config = dict(
    num_key_value_heads=4,
    qk_norm=False,
    weight_decay=0.17,
    doc_mask=True,
    dataset='wikipedia_en',
)
Each number is 500 + 40 x the weight over the matrix's rms, rounded and kept within 0 to 999. Layers, rows and columns count from 0. Numbers have three digits each.

# layer 9 MLP down (transposed), 512x128, rms 0.0776, rows 172-267, columns 96-127
512470559463542494518527468571508464464476527457491442470483470503500470495529534520523472551520
494492503507482537518554491526463501511471478531538471453556465501462495480475457522567527551491
480490489563559505475464499518439483446459513538465489537531530498479512512529500457528475537496
448533491547571551497570448493543463465488444497506506440489569513507523536476522461585495486515
500576441455429503417513538451546610541438530445505518453514556489525448583478449565511511541520
573551490545542460547566503516537473482479510484535496546454473505555498493490513533462449521472
533461496505503510523504416491488482537500507420450511452507461468492496479497455523505476578436
505530495576532505473465514510532456488488510517518474495565525493540450548556448468541523516513
558506495518484538476511537518472472489521467504471488518461423510514526470479477434497471447482
527511427493495565469502454545523470555498529552479479501489548489604487442474536440453544517494
478553521576517461462421501507428547515441428492517415470581515460519549500458512529512489442528
459558537514483445528525523400549495481573537510546489408554477524464451468389520418558532507516
469480455501533469446544503557485475574551496480529505467503530506506468501500497547493576554438
554547565464507542473474444468455458450490499546518508461419485516548477527437547531494487448472
449447447494484470539511535464496469526449466465562455510540534516515497503532529475515486464541
512535526469425527500490511492483499522483507483580553529520460487484506455512508481513549544485
486484537534411514498490437474480467532464521463540470426446490462486515514523488563466551491494
573558565510498496533433476487429457504453510546546506479516593542557470597493567472518559520621
515513532517466489538477461459475472462479520445458492479480528436539561525513563538480495504492
497538536527551518529514515508410470435552508524530501502503466465451496558476489537419516500451
486460512523530498524510461550517482503537524488465502505480528486489490475497496526482501493487
543454456481479448473569547499460475531492511477541508602480528572492492489464470524508494355546
486536501467479453468523527484469516478419500547484584529474548570500455564469527521487471524572
511489476530481521547541486495467469507571518523544527498457494474484510488443508470451464534501
522577467459511546466517553510447407485453526475556512547533572453467522516478511513454444586522
516540571492433482451474510467477507425501511588582493504507518525478550520566450475496519543543
588523497504485419521461515447507393494541534400442616485523532450478524477555486497438535521539
500503550522462430585526527588459538507463485517404505484547493509519500550503491547472472462505
523487451579516453524534470491480509474518476504480541513502483479519486514486604554444506490506
542561530533551376489535484558523499546446508504516506525507464490463477517446551542601506529396
561503470574538541513476488472532423472487504503595530444419538486496498456514528517499473446521
496526499507520494507526527508474479530453562512460499503446465461488477591452529531440495560479
416532490521466416459496526539455446545484458536454556538449518493450541575479519518430500471420
521491585477445554551510522526470513481441598500586517493579405574447480519492494463494433495457
481511515535513540486488558591485498440481468503498510539552443537494534449503490516540483435502
588517567512537486556438532452503492520505496482455522488504521518483546521531526510435540497523
478546519518532459507566470511490486489403513521496531588519435528519573537492468557470453490503
564491410501495487508493475558456452493525476529499482552493560499472427483466488539557558538542
517536464407421557470461427547505529535451647521530568515517505571367540524505455487436489503524
541414481574434492502515493494434500433526589524496506488491493445504491485454557545467533506518
473495414412523468498450522558576450495520490501484510513490489517535548470468517486485484553528
491442492506492471502540538484471462497508523424555496463451537520467506447496452450530515435539
486482519516499475524485461498501471484507554483473478458537479498536498522549452580493521624464
449539548544451520515528548483519458512496537443555534435487539554448564509486521457544518463559
467500550501422537509462559510551482481514523572441485452528428449583481390513517545506503541449
477547469482495423459447539460547524529483487419509448524482490477448520542527480542498530425456
521461502505433536514480480508503522509523514506441452556473556528468445499453548456473489518531
509461561477513434456527496506400491488479530485546475547504511548462531492566492491486483457545
495493493475492592569559447568412547478512477447435517506546514496508446451491473427564448529448
500522495526517418487575471559533529524487517533542504504479463490447539471478568509502512497581
497538418492530477509502492449470522545510492492473526462494480538460525484530504485551516418466
499479563483555486507549498541487555488550508564543510462530470475533467420537504486531441503520
490401515489524516492562513503522437545517532482433463523508475526484513540453475498531461473472
535408501483539500550458530430490571496512476464587506453418533498411556490510612497466519445472
475415500473477558492501459540546478502516483524529531481525499468554415451458495481460560521513
554587494506491535468428502458529490509531531452492578576530507482489512481476465508435516494570
512490497419491525490530495460568477461471482583506523530514479518480418516617473454461477502499
525444515476563481433500513496498541453464441490469478443472495525476468526492361472480534553422
551509442504530501551478410451516526553505517467524515468426460470485512501460526469452438499500
552490547514537448486515463586519433483470551514528462478489430526548455495570476511482538521511
562546485518482521520497565487461497463427422514487516479482476435529547595476498480529439459428
456499487539472506409474479498428428472501543497467504486470504502459441570487498496521483476433
535498493481501497539526459502470490477461438499505513527520537456477511504547474516472482487496
455553437430510470596480547512495537489479541449515483532471542510471488483521517550457499548468
525483546506541487445483412421548535479556491442414568555538556490545471579494539532438528552490
509542485518504537451531379484471509556469515465537432490537465531506500452489546508538514567485
498449535488543483504523503516543458443491500499476480382460530536538498577487476450574483517545
456447517534488452544505458500475493514478461517507506514477504510566475451549447550523526531506
481534468468517439570527489571451502483543553525495502503534469467570490509495527510499553461527
573441543489529517490463542439403501474518492522541465515500492511487486448514499517460514555487
536447455433542480480432564514433480478484518537525398471525470501508467547477437508457563470512
470515508615497544522519564568506563494516446482540498453511485463474458461470519544470514573511
483489503477486531547522521515558498525495539478510467514528491519605435497500460427472447527505
471484456554530479494524462525507453495488477547502480501517479523484460463519530487475462539509
442512523465501461506573492461533429490451534493563477494472515504556453411542557464606533537469
487533504602466427456478507572477489517514473491531471524481452476497545564533548540454525458518
498493491564497526506481501472553543479472436535479525527449510487506535529475584491458490495401
491499486430436519568488481429506528538432515487535500503552445528491498509483476500494539350460
454513456466525508490523604501460503450478507525579559425500518457520521488445455442530576452521
509552525531408497476493437441470510542490474504436396548564481540502500482505473494494461449490
489575524486471497535480484506553544522504541457537509463476506485507506450523517466546472492481
475504506466466475522473486457452547513459511451522515474516539501450471528529458487440464519511
463473422501508532545492478514469492483502455433553543482489521464519486499496548448468495398435
501567462532548477545471534541464460536426483451489515495460524498518492472482571529549533535459
470397481477498510462503493484542442562528561469493474504487493408485474437473496498536508505467
454489496546513515525497533515570504467543522499555497480526499486528500547489500486460520457552
536449515421609538531501452515583470495526536498400541441560487513482517484531557494524558612477
483503468444523416481506600482513440503494501515532562516474490532477500484505517516532599483493
436465430468454536451465422447504504542441546459542529576464498512467614493506496488476479515507
585482488527511467447481529530470418475544478521507512484512481469542528514528518604463473565506
488539538534497432538516528511456506554520498481499496455650476451488457541468521462528501476447
498574514486529484537455512484498516482527502466553514592449494503490546447451490480557521475543
497528494492511470507493480499523492419466537562509535567522455455500493520543472508483531468431
456515476480466485491474500548464525456515502543498515524518481483555495539465472536545527527478
504490517466570537505537479501563472503461486510488501463540508556455476477452472485527517550522
521480533542471395569523431482564509470483516518474436495431488463564515489481497485555448468444
# layer 9 MLP up, 512x128, rms 0.0831, rows 173-268, columns 96-127
506496530495485503558514498523457521505478529480460505505515485467473514490521480537473486419522
537516485459495495528489462487500475486547457442529510478584478529440474542477465496482519483544
535451468495425500463504433492470530564547490536554471542518509506605507453507437547418464546424
546450503498450449508470447495507482488523480427530508436527512452423491480519517455464481411508
517503501496499464507419497540509494553474476546518496541501526494485468431477417478487522512547
455587555556460482463518503483548525555547530497533474532485525413460505555573519502544492555538
504524484494452556513453502510552520542446454493406451568513520425453555504489571517513512452497
454510524502509514485455567478499522480461499550513513474540554569501488494550523520599472454530
555582454515498475455588482547526522575580513493438472507466540548466492596512502592476455588468
483520505507464533419536453429465556498566493473531494481566488524460511381537471471553492525535
491412581505530494514412476499522510524545525516438486436514468485473438468522495540473471434545
539564538507455553524481504474398566476509482482449522483522590447458421476465454473493528469465
549523541529534523471514444512493538547470480484456510489467500479449533513470487560510489504521
516506503571503518397477448537516514558503484477506431523506576515486460522521437554473463539509
547479477497472469472487523524527507564470497488496469504497588525496511515555508502492418506486
459524484579453526483469512500515561510551515490456479519518450522524420520511461529488480519436
519466442496513458542506512501488520562520518486441476497583460582440370479494453436516496577512
527575502515434521509493550511567542539560495562506490492551542531523442512494416444440471506456
485462486450443532464501447502474520485449497496478515506575509512485518430549490490527487456527
492452432477502449491458549499510464542556449443437525547516499473496489479502473533445463477485
568435499462429514564495539511551453550443490512413498471494444507508489474505510508495480438487
488606525488453519385540501503458523546536465461502480553503453517464438497488492559527470514472
522504503457490456525513477491450504485489512549482509526604514496512461441511526437491502467485
508482464521498565436444447328528466543525420459492487546490528517469504399548477573491491484480
481560414517456499496455466503535481523543557487431498525467500466497497463497518554522511489471
498496477520452514440477478428517483550527421491458470508570496493510513371509500491521436571520
453551448525510466463447466444468449512550480485546471541490469462501477419502492524499495493470
468515491470477502469457458546466479530446492538513543497458457529520447450540438428493547495437
566493499572476507568479520481459557531483528477535487482485458475423465480613500445405512444564
432534484503445499503518462539484431554571490466487460529579513481507445456557552466500524419448
541487528483509516465450468467600488548566455480538507507478475466520475403524507464492520464479
546544541471498523507466463588454552494475430500427455464495593436394577512541475529469485416553
519497556462465538459489485438448491474508493551430492643635475489433510551507538506538508494507
535510497478492509427530482440528526514580473430474468519495558486528555535469490499507421528455
481462448471520484533530485509431471525502498477526489538577475420523461421468477563437539565434
497555522542408589479584482515480501541441496527464533537533565513486481522484516559497504483443
528494531494494562502506423467515504547453471509480452471551522535482502520455506476473541413476
501446479547442566521532532564391509543510524490452482518503443451546583527478416599545453536464
522479517490494461513546483507522483534611531494446438556462428512500520529581443577513483442544
542580511513507546456509457506498489515543500535503473527459523468484486459491478530481457472495
497517511470424525423521472552471472496521506491388500515594528522520400461462551479499495480580
469487498457472495455469485506475463539523501479472489527543500522500552402502421571506495503495
544530463560469500470459401525542531498524440487455503598433518497464517479476495557458487562441
442465449471469522485524453543495550512514505508442465484466534456530499488470412514542521429445
541552469465496476492493507530505561521498475445436498511565500541555495482463435540491503545542
472466445495506494534460507522484507510446413514463507470518475525472446478541490484524524472491
505488577531522543509527496511469581537592520484521475415468536528415451426536539438453468523530
576549512482464530506588495528534520502548381455456490505477493471438498452550470571539494557532
525479536529449532483537420426508575500534532503507450470495445495523577552491483541524440459530
512454536533506516454515562508511543505531502444464476401484534438483522543505458507461449496461
538498515540485496512484462492473531532514453524448464533491532450511566573585528501416499457534
545586507453498519473415483535478524518565410425493497516562556547485505512518536558490492581519
511464477466487481480471518493512498549509493498473491498579453445558417415488488526461485440528
539521548572515480489479451509492486528499502477422479443541495501421463503476445468463491481575
478515612530503466466518464500589549531547499487519497418488499570453415500593525461513472463514
484460512524452498524525423502399530555497533471515464528515494507563465497578484556487447492499
488499430581483467512474455513487541563532501466525475507425456497507454395500505491452481444557
482522582486467505487559502519540500543514474509483451540569519523497495533443527460507516490509
494477486452468520512474562431547528508496518502469471526507471535528517498535490536439479519579
510470484553493502543498489551527498563566567475492421474529506474527478461446493519463495449558
516537505557516504520415546523470535496531463483442495475531592513455472538445482497495479461585
517613560524469528424386477494563428516591488485476424544479469479445489480490540531529504454576
506535485447452541454490492521545500488523494494518484454455486566540470480491456476463549454459
548494557464450407548456492473508499542522449482500525505539467480521523383577507462542503516445
511462538575545526430449508501520518529495451524463499462423520516520466474552411511472461531432
506503536514451502441469440478443505498515448462502473482477474561492486435563470439491481529481
530516472512520458441540503473555521477484472513478464469635506524501470484471520429499470574464
521514526502441577549517495449479441470495530453411475503534472524468483517431490538572495466511
555561475483457476543506502579480471563485483484469457510523490451508423538485507476502489458460
453510465574488514468527481463512513527587614467496484509500496469483510487434453541509438436496
549475570509460511554483412500563482530492409503452512498509483469519464503478446535603465528567
525465537497506571482472494515519497518440430445485520497459462529523501502491525506463487519510
585470504496506519492494434489540533539563506488469490559429522480502567499477470530533464520493
558567448526494534452570371494478491530519498517478402453464514553474490443551427541514496516492
500532504438533489432623494436541502512469476505467496485514520538429543550589457490479475466465
539450498521518527602468513542454431487580451492465475425535546554401427493510457553474469492494
588488562550479601487473490431562505501490476508462463502465452486476489479519466566517458521533
482516500514474515537542478437543490526531478550457460555447500529514390492479466565428489466517
518501527536474486527481444437521507524487521495489468519524483528527483483493478527463489486508
512505535523544468499533507450498532461540479460474494518480435499515505541458485543462538511541
512562487512523458447460480522437488504475429457620461530511490519514476541575491514480446516437
524485573505463499524500474502489450483490496442446445482498530483431558509529509579519488440546
509515529465467421511471460538474531514491542534454515550500537553501466495523508625492456503552
486515628506428489493447447494590472483519536458495482552554453477461478467478510411484435581520
556504509492483481536426437533478505526492461470477476521490521476423504458501413443519495475453
584519402586500532481448486401517468526608519521531477529477462519512452435515474505484491505522
568530535484484573508496429446465509544505553522500505472544462482485520498526515496479495517509
495455438522455457488518517499554532533455428454544527513527511522568483446553444536566408515476
517499532490471486510451508397503486536594524469473468555508488504418578552557486517548472462488
491478459503439508540464440494464519516515461448463469521504525431403495517514560517493477570497
580524522539424500380527490530465475519531476458450475461468589596485459553541486534505470527498
498572451606456544490503377555534523533580439458470460499479542583453495470518510491520501482511
471561495507492551422541532386578514504482493490458495510484504560479458470549513464562456547537
473561498553493448517477465485553507526544461487508440486480524471534478514508521484456529569533
583543517552478443514445477505576507531570508463464523498498537436408510441478503467493450505514
503465484483466481404488468440593557528494468476510480472481510432494514449430446481537459464542